config.toml
head_dim = 64
rope_base = 10000.0
qk_norm = false
doc_mask = true
Each number is 200 + 20 x the weight over its row's rms, rounded and kept within 0 to 999. Layers, rows and columns count from 0. The size before them is the row's rms in percent of the matrix's.

# layer 3 MLP up, 2048x768, rms 0.0322, rows 940-952, columns 192-383
095,190,180,175,219,165,198,227,232,197,210,188,219,167,227,197,185,180,215,182,152,178,179,185,258,212,209,172,191,197,173,196,208,231,238,198,169,193,210,212,200,176,225,188,211,214,218,227,199,219,215,170,219,228,218,217,177,204,213,168,197,216,209,216,210,192,210,181,193,198,192,214,189,217,206,210,197,156,178,214,210,202,177,242,236,203,181,214,216,196,205,178,204,171,227,230,220,186,190,197,203,178,204,188,146,195,176,217,203,225,202,228,195,206,229,195,219,247,228,221,214,220,188,178,196,216,198,218,179,171,215,179,208,215,220,188,217,220,201,211,189,199,208,168,164,188,178,184,221,216,197,173,174,174,233,192,209,237,195,203,168,207,214,187,170,201,199,171,206,186,217,220,207,181,181,210,207,196,198,173,191,206,201,217,160,224,204,194,203,210,224,149,217
092,182,179,204,224,167,219,175,156,222,246,180,178,188,187,199,200,219,198,248,201,190,215,223,201,183,225,198,196,185,196,167,214,222,221,172,183,159,208,205,231,207,205,167,198,196,219,193,165,188,245,224,194,209,226,203,206,177,200,174,206,196,195,182,185,178,191,213,193,177,197,212,209,190,184,199,210,190,191,199,182,199,192,159,193,189,182,204,184,222,195,223,226,184,208,221,188,200,209,202,239,224,177,201,241,177,225,201,164,202,196,198,242,184,169,201,192,227,177,203,227,215,224,176,215,227,168,219,202,166,209,237,220,196,199,255,178,211,217,229,209,199,204,205,194,224,196,213,182,197,235,183,172,198,157,202,171,191,185,222,195,199,189,201,188,209,211,208,183,161,195,181,224,209,222,181,209,197,223,210,195,209,206,204,236,204,208,205,179,226,199,207,203
096,175,198,205,218,185,227,189,221,220,173,181,190,209,200,221,238,201,224,172,165,219,219,175,189,228,168,202,172,190,224,212,195,213,227,223,180,205,193,198,198,194,213,173,204,149,216,240,202,220,208,229,222,219,200,168,197,218,182,211,217,192,177,177,206,200,198,208,213,213,194,196,230,236,190,208,251,181,210,175,188,221,198,204,185,182,203,223,205,164,218,188,181,209,229,236,222,218,180,209,205,198,146,201,173,182,203,201,190,199,194,206,189,197,157,220,228,191,211,225,160,198,176,183,152,183,236,225,186,210,233,202,235,208,180,206,172,191,216,228,187,206,219,204,174,193,224,199,170,188,241,188,185,225,184,234,192,188,173,195,237,216,193,241,189,174,197,214,243,229,196,192,214,212,198,188,216,189,180,202,208,182,174,180,201,206,170,208,195,189,209,245,172
099,217,193,171,212,194,203,199,209,201,220,213,204,186,208,169,214,166,188,199,184,183,191,198,192,171,182,204,179,228,187,214,179,214,187,178,176,194,187,199,236,177,228,239,178,197,197,187,202,209,219,199,186,220,218,198,187,210,217,188,202,186,210,220,213,211,208,187,193,167,194,169,183,245,231,154,195,191,206,199,188,197,201,213,206,229,210,198,232,228,185,175,195,203,170,196,196,191,202,162,206,210,196,180,178,224,231,221,248,217,162,190,203,175,178,190,206,196,153,173,177,180,171,202,230,181,190,206,207,192,167,206,189,232,192,193,211,184,222,206,221,175,211,244,181,205,192,190,191,207,203,204,196,226,210,160,182,214,177,209,216,200,201,209,185,220,166,172,184,186,191,176,235,192,211,207,195,176,193,201,184,214,202,228,213,206,196,194,211,200,150,226,201
097,210,200,181,201,223,197,231,222,231,181,196,157,189,231,201,218,200,213,207,176,201,182,200,189,216,220,170,186,167,210,204,199,182,204,186,188,212,217,172,205,141,183,190,183,178,192,216,198,178,187,202,215,168,194,193,201,177,177,189,214,225,160,194,212,192,178,235,187,192,188,205,190,172,205,145,168,206,140,178,198,184,197,214,235,159,195,183,214,187,218,205,185,177,197,204,233,177,203,201,250,214,204,217,235,188,240,218,205,233,190,183,226,229,193,178,214,208,223,182,248,192,221,220,219,180,188,199,219,200,190,195,192,188,217,196,206,224,186,186,203,190,235,228,218,194,218,168,182,187,160,185,208,201,182,234,196,193,226,183,206,211,206,175,201,212,204,197,231,210,197,188,203,202,190,192,220,185,168,209,191,215,186,182,223,166,193,194,252,213,193,218,192
091,189,196,185,193,167,226,201,164,195,177,225,201,204,184,175,222,191,213,200,169,191,228,169,165,225,188,202,219,179,211,205,210,204,180,224,214,177,201,218,199,214,191,205,207,151,209,201,170,199,210,238,167,188,209,213,214,203,234,189,201,224,188,228,231,213,210,211,215,170,212,201,194,173,205,202,197,191,196,216,206,178,201,195,185,211,210,226,218,194,189,167,239,210,200,162,148,194,235,225,238,193,251,199,192,187,190,211,208,210,200,207,201,189,198,179,225,197,172,201,215,196,212,207,176,175,219,211,202,205,210,191,189,198,206,196,238,223,173,223,188,152,190,174,224,198,169,217,227,173,169,195,193,201,252,220,175,202,188,159,197,212,190,227,211,220,203,225,194,230,198,187,236,219,212,214,198,206,211,208,159,204,179,229,219,196,200,208,225,178,160,204,184
101,190,211,200,187,189,178,218,192,213,191,203,206,218,205,186,216,242,206,208,194,204,213,202,192,211,194,187,233,224,204,214,215,196,194,205,200,193,217,201,186,214,199,208,187,224,218,168,213,201,179,193,218,208,175,157,190,177,193,195,220,190,202,193,175,194,167,201,217,194,229,206,182,182,169,170,213,186,201,207,195,185,195,177,233,184,224,205,187,215,225,192,201,200,171,249,229,205,218,235,215,161,199,219,227,182,194,232,224,168,176,150,159,199,209,211,222,206,168,205,242,227,202,179,204,208,214,190,202,202,193,206,243,225,183,211,163,222,228,245,215,178,188,229,192,203,204,226,206,165,201,192,195,191,186,242,210,210,209,176,168,174,209,205,230,195,163,219,224,207,230,139,220,174,245,214,171,198,222,203,189,199,207,196,195,172,178,191,184,188,211,199,235
127,200,227,239,202,193,182,232,235,186,248,186,213,206,213,210,195,229,175,185,209,228,202,188,169,205,190,190,189,141,238,194,184,232,218,192,240,192,221,199,160,207,189,183,226,173,198,198,230,214,177,210,218,180,191,208,216,198,209,197,174,188,205,212,218,184,213,206,204,227,204,202,207,179,217,217,217,175,209,233,196,217,184,219,184,181,199,202,199,193,196,203,185,194,214,226,185,217,207,174,204,194,192,209,208,196,221,206,166,205,209,179,181,176,175,176,195,192,171,210,176,186,239,182,199,188,218,206,228,206,208,229,197,182,224,208,174,195,232,171,216,215,204,249,217,209,185,165,195,208,197,166,218,232,172,193,189,167,196,206,242,190,210,197,165,204,194,223,170,206,228,171,185,216,189,184,196,208,226,189,176,228,197,207,201,196,179,169,209,184,184,202,209
098,233,147,194,197,183,164,194,196,226,184,187,182,197,225,200,193,208,202,169,200,210,195,248,186,180,241,220,211,187,237,168,180,226,209,211,212,185,196,208,190,187,184,165,226,219,195,187,182,177,204,197,228,174,200,207,200,220,181,196,195,231,219,197,199,154,230,210,189,230,179,193,219,161,207,189,235,202,186,174,172,157,190,261,191,210,190,203,221,168,181,215,209,179,204,157,206,221,238,220,166,207,189,192,179,211,222,208,213,192,219,214,186,178,224,198,198,205,192,200,212,170,199,201,189,180,169,221,184,187,186,207,195,228,194,201,230,211,196,183,191,213,210,193,191,187,185,213,191,215,190,174,215,209,204,184,233,173,197,203,212,209,219,210,229,202,236,199,269,200,222,188,254,218,230,223,214,223,200,217,203,169,211,210,207,200,203,169,205,187,183,149,181
102,201,213,199,209,203,210,180,202,194,184,207,231,193,207,215,183,191,200,183,182,221,211,209,205,228,207,212,171,177,218,161,213,187,179,195,205,173,193,218,212,210,199,193,208,224,188,208,163,192,177,225,221,167,181,187,188,196,230,176,235,209,217,190,203,157,174,193,189,201,222,222,164,205,213,205,204,168,228,218,238,219,232,195,193,184,211,204,186,183,176,244,182,217,185,197,199,206,238,173,218,209,183,186,188,186,241,188,218,194,202,163,203,218,208,182,199,191,190,182,207,224,232,172,218,177,198,182,214,194,212,203,205,195,199,201,221,215,165,174,203,241,208,189,171,209,192,223,191,195,213,210,177,211,193,237,237,195,186,236,190,194,216,195,188,219,203,220,209,171,204,185,198,158,236,188,219,174,205,212,179,203,177,215,152,203,217,174,205,201,204,247,237
100,207,150,222,203,178,222,206,210,199,219,174,198,172,226,202,230,197,203,187,242,213,221,204,160,157,182,184,200,202,187,175,230,213,205,196,196,177,171,185,195,162,202,237,204,201,224,212,202,184,181,170,223,225,190,178,199,194,210,193,192,225,213,159,187,194,208,199,199,150,191,183,200,223,199,182,182,163,194,217,207,183,208,212,191,190,194,202,198,220,205,166,184,189,238,218,251,212,193,193,211,191,168,195,188,214,220,185,184,201,207,207,192,225,187,170,203,212,187,205,208,218,219,186,204,223,185,207,197,188,219,207,203,204,214,207,200,220,232,214,214,230,210,224,228,186,189,186,191,181,192,220,196,198,212,200,182,191,204,203,186,216,165,172,204,197,220,190,194,171,161,192,231,201,182,193,229,169,228,207,175,242,211,236,212,212,214,227,210,218,197,236,213
104,170,168,231,213,204,200,202,186,185,198,194,198,158,193,207,178,225,224,184,227,239,192,195,208,157,211,200,205,179,230,204,212,147,231,211,217,195,197,177,220,185,218,179,219,188,222,181,196,224,222,186,190,203,181,199,174,199,181,184,191,185,190,230,167,212,194,194,222,198,224,199,202,193,201,155,194,210,188,173,214,162,196,185,227,229,241,179,153,228,218,217,193,221,203,175,222,197,217,228,200,218,186,200,159,179,199,182,214,193,162,178,227,238,171,194,172,187,204,223,204,240,198,211,220,191,180,194,217,216,189,194,219,207,193,187,215,181,214,219,210,209,213,225,208,181,213,190,227,217,197,164,220,175,208,198,181,191,216,227,224,197,170,202,205,191,193,190,217,226,232,194,195,276,223,227,184,163,190,172,204,226,202,220,194,197,216,238,203,202,206,195,189
105,195,235,183,174,185,171,205,201,210,188,214,213,216,211,202,175,205,174,226,169,217,190,192,233,215,215,203,197,194,181,207,186,192,228,186,194,196,208,191,206,203,194,209,191,167,235,193,166,231,205,181,202,216,215,205,176,201,219,160,201,198,199,191,196,182,223,201,209,212,231,202,226,199,216,180,185,221,234,194,204,229,217,190,186,197,185,199,189,235,207,199,203,208,202,153,225,177,199,199,206,193,196,160,174,246,193,216,211,191,207,184,234,161,189,212,207,198,207,183,203,196,207,205,202,245,179,186,218,194,202,196,224,184,206,195,237,204,203,217,210,193,208,196,174,204,175,174,209,179,164,201,244,203,210,227,175,192,180,209,178,193,198,205,213,213,227,213,210,224,159,189,185,195,188,169,198,178,204,209,181,228,214,200,205,203,243,206,164,203,240,155,204
# layer 3 MLP down (transposed), 2048x768, rms 0.0322, rows 940-951, columns 192-383
099,179,198,192,211,181,183,232,200,224,222,211,220,216,222,164,203,185,200,172,178,181,195,194,207,193,185,187,186,204,217,190,196,233,239,213,198,189,200,195,193,223,222,217,220,231,194,199,185,192,209,174,173,211,198,203,209,210,169,181,200,180,197,152,204,205,199,207,224,179,201,201,222,200,192,227,182,197,213,204,202,201,221,202,183,195,201,187,189,225,183,181,174,182,189,213,216,210,183,202,183,201,187,206,181,175,169,224,185,251,216,151,190,182,198,194,175,202,206,201,248,201,246,188,195,206,151,210,209,187,191,191,223,192,258,219,196,206,202,228,231,170,217,199,218,222,239,181,219,211,228,174,223,218,167,222,186,202,200,185,191,242,204,219,179,182,181,163,166,186,161,198,221,203,200,185,254,228,185,185,219,208,222,223,180,201,214,173,206,194,201,160,190
102,207,173,192,220,205,189,200,183,197,216,187,197,208,189,210,189,219,213,201,190,200,169,241,207,191,207,187,203,204,203,191,192,193,241,188,196,161,196,216,231,198,191,198,230,174,187,177,160,216,201,221,211,204,198,215,191,192,208,184,195,170,220,215,181,203,196,210,201,172,183,221,188,179,221,173,176,205,189,181,186,187,206,185,236,198,214,212,191,188,193,226,189,208,170,163,200,202,198,240,275,212,205,140,212,188,212,219,184,174,184,184,216,174,223,195,198,217,202,207,194,214,229,191,210,210,176,241,202,205,202,206,231,181,180,205,171,201,181,181,245,178,195,179,218,184,217,163,188,227,201,223,224,207,184,238,184,202,183,212,185,202,203,178,207,217,210,202,225,178,76,219,219,217,240,174,193,194,215,174,208,207,196,206,206,240,197,198,203,169,205,216,203
105,181,212,198,200,197,202,201,178,242,199,210,180,182,159,201,237,221,210,180,210,208,227,187,221,238,195,202,172,179,235,193,225,186,225,206,188,212,192,186,217,185,228,174,200,180,196,239,198,214,200,241,241,202,226,204,168,231,172,189,206,211,172,174,166,209,168,198,218,171,214,197,239,179,204,187,204,233,195,216,200,215,189,213,185,235,233,207,216,195,201,189,209,173,170,190,221,224,216,198,223,188,195,207,204,193,205,213,195,157,228,212,166,222,184,225,205,194,228,234,229,181,203,187,168,186,170,180,227,175,210,219,206,186,212,228,201,205,202,203,178,223,193,185,211,189,210,205,218,240,250,191,237,182,199,204,188,165,194,195,209,254,182,197,190,165,199,204,196,199,158,184,241,208,184,195,202,198,191,232,202,235,165,215,251,225,216,205,216,204,197,197,181
100,201,236,207,187,173,215,186,212,179,223,196,197,220,209,209,185,180,200,156,207,245,163,181,200,228,205,215,206,208,222,194,219,184,194,190,194,212,195,186,221,202,225,230,212,204,201,204,185,191,190,237,211,215,203,150,196,201,225,186,201,186,184,209,202,197,188,223,178,145,220,210,176,192,194,203,193,214,202,198,156,175,204,178,227,235,216,195,196,186,208,150,201,225,163,224,208,206,229,181,211,189,252,176,190,200,201,201,170,190,199,169,181,240,191,179,216,219,203,194,171,192,204,205,189,181,203,227,187,218,181,191,175,196,164,221,190,159,201,203,169,199,183,208,214,187,174,204,211,180,222,190,207,193,204,216,208,227,163,217,204,219,215,232,203,178,205,211,225,230,190,223,208,207,166,203,194,211,186,235,182,200,241,206,181,195,206,195,224,160,193,218,191
103,217,194,215,210,233,172,228,196,180,210,228,183,160,220,242,208,174,209,223,180,164,232,171,211,170,189,182,169,169,181,179,208,186,180,207,202,184,191,188,208,242,166,215,203,199,204,198,228,221,163,231,173,177,199,193,192,200,188,163,216,197,218,152,215,186,201,221,194,217,173,178,198,144,211,180,192,205,222,177,221,184,249,214,232,191,203,195,185,178,239,185,206,191,191,167,193,205,207,207,228,252,191,215,217,220,216,203,199,190,183,228,215,192,189,192,195,202,199,202,210,222,202,217,187,220,190,205,190,189,164,218,209,199,218,219,198,242,224,219,210,201,233,178,160,203,204,208,200,194,190,183,204,200,162,203,226,215,194,168,191,182,189,200,170,182,177,204,207,164,200,196,180,206,206,184,230,205,211,207,220,201,190,194,212,189,195,181,223,211,192,218,197
092,210,184,201,175,186,211,190,193,160,196,215,192,208,195,188,195,236,214,175,157,193,217,206,221,225,168,201,173,233,205,210,182,199,190,181,176,211,175,195,201,187,227,186,201,197,204,210,186,213,194,174,196,210,211,201,191,202,171,198,228,195,173,199,250,145,202,228,179,201,196,175,220,199,180,197,218,213,209,204,192,167,216,163,190,190,196,208,191,209,187,209,145,189,175,192,244,186,185,210,190,174,177,184,206,216,208,214,184,193,203,188,186,218,184,199,202,198,197,230,236,227,223,175,192,193,207,207,214,207,214,207,238,198,209,204,188,182,188,204,207,198,215,196,167,206,202,210,189,229,206,177,215,173,211,241,215,220,183,237,201,214,215,193,183,177,180,194,200,193,202,164,221,187,195,217,206,161,199,190,174,172,203,166,194,181,208,153,204,209,213,183,202
100,237,207,212,183,225,202,181,223,186,209,197,181,217,236,189,194,209,154,206,174,192,198,186,181,225,188,184,198,230,205,191,200,200,206,256,186,190,181,193,199,207,174,196,208,215,188,149,206,204,196,204,178,180,204,189,197,201,204,199,205,168,212,193,174,209,229,179,174,133,202,175,197,221,174,201,169,173,167,220,189,216,190,190,214,240,234,237,230,189,211,164,204,215,209,206,189,163,208,188,195,180,191,232,176,189,207,214,200,195,196,200,202,199,197,183,199,215,218,148,220,179,227,180,204,169,214,176,197,229,209,206,199,207,207,223,194,231,221,203,179,153,198,184,200,227,185,172,196,214,248,201,174,187,213,232,171,172,219,170,210,204,166,189,194,214,228,226,202,194,238,186,233,198,219,190,215,221,200,200,193,197,210,227,189,174,197,196,193,161,223,187,177
110,186,196,195,200,228,179,203,226,153,243,198,211,191,221,188,188,237,175,193,227,246,188,153,171,210,167,179,175,188,223,179,199,189,223,202,219,172,175,201,195,193,197,173,211,171,194,214,228,204,196,178,191,192,192,219,197,177,197,212,198,203,199,188,222,177,229,203,171,231,200,214,221,183,214,210,208,189,204,213,175,208,201,224,188,176,222,197,213,231,188,210,181,246,191,210,212,196,219,219,183,198,172,196,209,208,222,227,191,171,164,174,190,179,229,175,192,185,165,191,164,197,226,184,212,209,211,167,259,181,183,218,206,220,191,250,193,206,217,190,173,236,184,214,223,213,204,183,216,173,174,226,163,178,212,201,218,191,234,196,218,173,213,194,178,217,186,222,171,212,193,179,212,204,230,189,209,202,228,151,166,171,181,181,174,209,209,199,189,203,162,213,223
100,177,168,216,228,201,209,242,221,186,209,189,217,184,193,188,234,255,198,191,198,192,213,217,182,201,211,189,201,197,168,193,201,213,205,215,181,199,193,162,196,184,180,202,242,198,180,223,186,149,182,215,186,188,201,210,224,189,230,220,206,233,200,206,215,204,224,193,195,239,202,191,214,183,214,200,208,174,198,228,160,219,208,209,163,219,184,187,204,238,206,221,201,225,219,225,213,219,239,210,221,196,226,180,166,203,177,217,188,193,206,203,238,181,201,176,207,227,194,180,219,206,228,199,196,204,184,200,211,209,192,187,187,168,200,213,218,170,223,218,180,199,200,221,174,232,240,226,176,199,200,188,201,228,181,215,208,204,189,201,233,219,230,200,211,222,166,192,238,216,237,214,218,219,242,186,180,189,188,248,199,173,186,223,202,207,215,232,217,174,180,175,183
105,209,223,198,215,154,166,168,206,201,207,225,204,183,185,196,205,182,176,210,218,174,189,202,216,209,185,211,259,233,207,201,242,193,213,187,215,195,151,227,229,175,215,220,228,228,200,166,186,205,186,219,213,182,190,187,201,202,198,206,179,183,250,202,188,152,205,221,209,222,211,217,196,214,198,222,223,222,201,211,245,196,207,221,190,189,206,214,199,204,203,208,171,151,189,184,237,189,236,206,211,201,206,215,207,182,187,202,196,214,245,186,209,224,189,182,232,210,190,242,198,228,226,176,228,200,211,206,170,190,202,204,214,195,171,196,200,216,200,207,187,202,171,152,190,177,198,172,197,168,187,193,199,216,198,221,144,198,189,205,195,224,204,175,170,221,197,171,204,193,157,168,203,201,233,198,215,188,168,194,183,175,220,241,215,180,179,202,181,197,188,192,221
101,214,179,213,231,194,174,171,221,175,182,198,213,188,170,161,178,234,212,192,197,228,224,197,201,183,233,197,178,210,198,173,190,218,184,205,231,233,225,222,213,206,193,213,203,235,175,201,228,186,206,183,177,229,204,206,198,191,189,192,178,163,219,188,196,163,225,180,222,176,212,175,198,216,220,224,222,166,199,195,198,178,189,210,223,175,188,186,194,190,199,210,166,212,209,193,198,226,212,221,203,200,215,195,203,203,191,199,197,162,245,191,195,199,220,209,187,236,234,195,191,201,208,219,192,208,241,180,217,197,188,198,188,229,190,204,224,161,177,220,215,235,188,223,162,211,173,197,199,188,210,202,176,184,207,172,191,211,228,221,192,200,180,166,165,175,198,178,181,224,138,198,196,216,186,187,234,180,203,214,140,183,215,213,195,193,179,216,212,244,188,201,185
102,196,205,209,176,198,186,214,198,214,195,205,239,182,193,210,221,162,231,182,207,198,196,196,182,184,209,221,193,224,192,198,184,196,192,205,226,195,175,206,221,204,214,185,159,208,200,199,178,228,199,212,213,189,202,165,160,197,189,187,259,194,183,200,206,233,172,167,220,196,171,221,180,216,208,207,204,193,187,201,223,192,171,196,207,178,205,170,197,224,198,248,210,193,227,196,200,210,226,191,226,218,246,210,197,210,215,201,223,225,192,213,212,179,187,196,232,214,193,188,205,182,179,215,222,206,220,189,221,209,223,175,191,197,220,208,205,219,198,165,217,172,216,238,187,181,203,205,221,202,236,169,217,199,210,233,243,192,216,225,225,225,219,229,181,197,195,154,227,255,197,218,176,241,239,184,177,209,197,226,210,231,189,218,206,207,170,180,189,209,171,208,234
# layer 3 MLP gate, 2048x768, rms 0.0322, rows 941-952, columns 192-383
095,177,177,201,154,188,193,232,201,222,212,191,226,192,202,139,174,212,191,211,172,226,172,182,212,161,191,158,193,202,238,174,191,209,174,193,202,210,206,191,232,195,170,186,208,209,189,235,203,218,198,175,181,189,200,158,198,212,193,222,197,236,206,198,223,169,191,221,186,219,196,188,214,168,198,227,204,209,191,213,193,219,194,215,198,230,195,197,172,169,189,197,201,181,243,223,197,212,211,193,184,170,206,216,180,206,144,219,204,249,198,200,181,220,199,204,184,170,187,182,189,205,185,193,216,194,204,204,211,229,217,162,214,215,219,203,220,180,238,228,209,224,196,200,169,188,201,232,209,194,177,199,180,232,217,156,160,209,181,223,201,222,223,204,177,189,174,246,204,222,211,172,211,222,174,218,194,197,200,167,207,241,185,214,173,166,169,207,204,201,184,187,203
097,240,213,174,204,154,218,204,197,213,192,186,207,189,150,169,212,175,180,186,188,246,219,207,172,217,180,220,193,226,223,231,189,218,203,198,226,176,177,171,181,166,211,193,220,150,181,204,188,205,196,189,212,203,210,181,167,222,195,199,205,225,189,207,188,207,173,247,213,172,212,209,204,242,202,209,195,196,175,201,212,239,181,202,178,196,186,215,170,150,228,184,211,206,198,229,193,186,175,208,215,222,223,217,214,205,204,168,240,191,185,205,196,180,187,213,159,192,238,221,228,198,197,172,178,189,204,229,212,209,197,209,197,211,261,203,173,202,213,221,200,181,237,174,186,166,183,186,185,161,221,193,151,176,194,182,204,205,212,204,230,230,207,224,175,147,202,199,208,219,199,179,174,247,216,203,203,205,176,206,260,208,170,215,222,210,194,216,194,194,203,218,189
097,203,225,215,209,188,212,223,152,187,156,192,212,189,209,191,195,184,198,205,157,167,200,199,205,191,236,189,185,196,187,175,178,227,238,199,186,174,202,191,203,219,193,196,201,201,186,181,227,186,209,154,246,189,169,173,199,231,185,236,238,189,201,198,237,229,200,186,192,208,188,208,212,179,200,200,216,201,176,191,189,170,229,189,186,175,150,201,160,204,223,203,169,204,217,202,149,194,205,206,213,209,182,192,162,183,200,194,222,191,192,198,174,205,205,153,229,215,229,260,230,176,197,174,179,212,185,210,172,212,223,234,228,189,204,196,226,191,193,221,205,182,170,180,236,202,202,185,203,162,215,184,222,238,189,193,208,227,197,223,191,223,212,192,248,235,217,185,212,218,228,196,197,178,211,184,182,211,206,210,184,185,165,220,182,195,188,215,210,191,210,222,246
098,207,213,209,165,212,206,224,201,224,212,170,161,176,193,203,197,233,187,188,176,202,186,223,180,246,194,174,172,171,212,179,193,167,183,186,169,192,161,180,211,151,207,208,176,190,200,226,199,162,207,206,230,169,191,193,199,182,199,208,212,203,182,196,201,209,137,218,234,154,206,207,202,171,222,221,211,205,157,200,181,178,210,228,188,191,198,201,175,163,210,182,195,180,198,223,218,181,211,192,221,200,202,197,177,217,223,208,223,208,195,209,212,229,184,204,202,207,207,213,233,191,178,221,231,182,187,174,202,214,192,181,206,146,206,224,209,239,222,194,204,204,204,225,230,197,209,200,180,189,205,188,183,195,224,209,211,227,210,207,207,195,204,211,204,201,203,208,177,187,191,214,211,212,224,192,149,193,221,216,184,208,219,199,211,160,156,194,226,237,211,210,193
090,229,234,161,187,152,184,238,154,198,205,163,232,208,221,203,220,193,184,186,180,193,200,185,170,165,167,188,199,189,203,173,235,241,212,202,177,204,215,206,206,180,234,221,168,216,171,207,194,167,189,186,194,193,197,211,205,182,191,193,190,190,222,215,209,190,171,220,184,190,201,202,182,201,197,209,196,203,217,245,193,183,192,224,178,188,216,179,185,220,173,196,242,211,197,200,213,232,164,189,218,196,210,258,180,232,191,235,192,211,238,220,188,214,182,193,209,224,172,223,211,197,224,187,178,187,194,199,166,214,203,190,196,188,198,193,236,209,186,210,208,210,228,198,244,206,176,193,175,243,179,244,230,200,235,165,230,224,183,174,205,233,194,180,221,154,185,237,183,223,205,183,224,199,192,203,176,197,179,172,191,196,175,240,197,220,195,202,238,213,195,229,207
097,228,196,212,172,187,229,217,226,203,207,210,157,223,214,195,208,208,221,183,185,175,178,204,170,238,189,170,259,243,186,202,218,218,190,171,244,196,199,197,224,180,154,186,183,204,199,172,181,186,181,199,185,206,199,244,225,210,215,197,201,188,205,180,198,185,169,198,189,199,203,213,212,186,200,209,223,196,155,189,171,200,194,177,201,215,212,209,187,182,239,174,181,226,237,205,243,199,188,176,202,176,202,207,216,188,207,201,176,186,196,208,190,204,155,225,182,204,179,198,200,191,190,203,235,173,197,214,222,210,211,230,200,216,173,185,200,194,197,216,197,209,211,179,188,165,195,219,199,196,212,210,216,228,197,230,205,206,184,178,158,193,186,190,215,185,210,220,182,178,190,181,201,201,191,203,241,216,232,185,210,219,220,201,179,191,193,185,203,175,199,224,172
124,195,201,218,201,221,190,183,171,204,157,215,210,191,192,177,231,170,178,219,178,177,216,211,214,218,226,230,222,228,174,223,215,174,163,208,199,188,196,201,212,195,211,256,223,234,203,185,220,207,209,189,216,190,193,204,207,193,182,200,219,202,218,185,190,216,219,220,190,200,181,194,181,194,222,189,196,186,196,192,205,187,193,195,214,219,209,236,198,202,234,227,201,216,189,175,203,184,253,204,182,222,211,211,208,191,190,207,253,200,194,194,187,175,227,181,211,206,217,201,210,183,192,220,197,208,206,217,190,213,166,208,210,216,191,197,193,189,209,185,215,199,197,142,221,185,218,197,187,186,202,255,214,178,207,178,242,198,188,213,170,224,224,221,198,219,222,191,219,220,181,233,202,190,191,219,210,186,190,219,196,165,228,223,197,194,219,210,187,178,192,237,184
097,172,214,200,224,209,202,188,152,179,194,202,211,214,211,220,236,208,211,230,194,229,226,163,207,206,198,211,220,220,182,238,219,159,179,182,180,179,204,195,226,189,193,216,199,223,161,167,193,194,202,190,203,190,198,213,175,216,201,182,232,192,206,224,194,191,191,204,236,228,211,167,181,232,232,221,213,153,201,240,218,212,225,159,202,207,210,223,189,197,188,190,209,215,182,173,221,209,126,192,225,217,204,206,214,193,196,184,225,198,210,206,206,195,200,180,206,191,204,193,207,222,183,202,171,213,212,171,230,182,226,171,214,174,194,232,190,207,197,180,241,202,196,193,216,201,177,159,208,243,228,196,209,210,250,159,226,214,212,196,217,195,208,183,182,229,198,223,156,204,212,207,208,208,194,159,201,189,188,220,198,209,192,168,182,210,200,226,202,202,203,242,183
103,190,208,213,227,182,197,172,181,208,233,196,203,189,173,194,196,172,212,220,271,196,199,194,180,202,186,191,232,224,215,211,182,213,180,204,168,245,217,219,202,214,212,195,200,212,248,156,180,203,208,149,198,228,190,230,207,209,191,231,197,221,210,183,219,191,206,204,184,184,187,225,184,199,208,173,212,160,194,203,183,222,218,187,189,182,184,204,209,235,188,220,242,197,205,173,186,187,196,210,181,250,184,206,222,195,176,199,185,174,191,195,195,216,228,203,233,210,182,232,210,182,174,173,199,190,235,206,201,201,215,183,209,194,171,216,190,224,237,181,194,226,190,226,185,194,194,133,220,198,218,228,172,217,214,158,208,216,208,206,141,208,204,215,222,161,194,178,172,235,192,220,227,230,226,211,227,232,192,205,234,231,196,188,210,179,219,207,219,218,227,218,206
099,206,199,225,223,220,184,231,187,220,216,195,165,205,185,166,201,181,210,186,220,225,207,195,182,233,238,240,173,193,191,205,150,190,229,188,226,182,189,195,246,214,196,195,221,223,189,185,194,200,166,208,239,181,185,199,197,200,182,216,184,215,206,202,206,207,188,202,215,160,209,213,205,178,223,213,231,223,201,215,199,193,192,188,166,173,209,197,198,205,227,190,210,181,232,223,181,182,181,201,156,192,170,208,207,172,213,207,196,217,183,189,187,201,207,193,207,176,167,193,191,196,186,158,218,183,187,196,188,195,199,177,201,197,195,163,196,200,211,237,188,196,185,237,184,127,207,227,246,201,197,223,208,190,204,185,197,187,208,191,197,218,189,184,177,188,229,216,210,164,193,189,202,232,194,208,189,218,174,216,220,187,224,230,200,224,237,208,181,208,205,213,184
104,155,235,210,200,195,208,202,211,175,174,206,175,202,193,223,228,202,215,201,198,198,182,193,233,187,226,215,172,185,159,227,169,222,192,206,188,198,225,181,182,250,196,175,181,225,172,201,166,239,222,221,199,219,232,222,165,185,237,213,183,174,203,190,215,185,197,190,174,169,201,183,239,213,215,209,213,223,232,221,185,200,207,197,178,220,177,203,210,175,222,176,196,224,198,207,179,191,180,209,193,209,191,198,205,193,192,211,201,191,234,198,217,223,202,187,215,201,176,198,182,208,172,202,181,196,157,225,198,220,203,172,172,150,220,216,203,213,153,225,195,209,218,168,214,169,224,217,203,219,181,193,186,208,229,226,215,178,206,210,231,180,207,195,210,227,181,205,182,250,191,203,208,200,191,216,216,170,210,212,204,202,172,205,200,192,206,221,173,224,205,168,216
103,184,188,173,220,199,218,217,199,211,212,213,168,180,203,178,224,202,168,196,193,214,192,198,226,210,224,215,220,225,204,256,187,191,210,192,213,201,220,206,192,241,174,195,242,163,235,175,214,212,209,192,196,212,174,206,225,206,237,192,180,211,199,230,179,202,226,199,196,260,211,205,196,192,180,194,206,197,181,179,206,225,210,215,192,199,208,172,200,213,246,195,175,188,210,200,186,171,184,211,183,178,221,189,188,189,216,184,196,204,168,186,227,182,230,239,196,221,205,196,180,235,230,211,235,228,168,188,220,235,215,196,189,201,170,221,206,211,204,174,199,186,207,214,161,211,161,193,211,217,242,192,216,183,180,223,206,182,146,190,224,177,215,198,176,222,212,204,206,187,202,197,215,208,224,212,220,193,209,190,183,213,196,220,199,186,250,185,164,194,229,147,209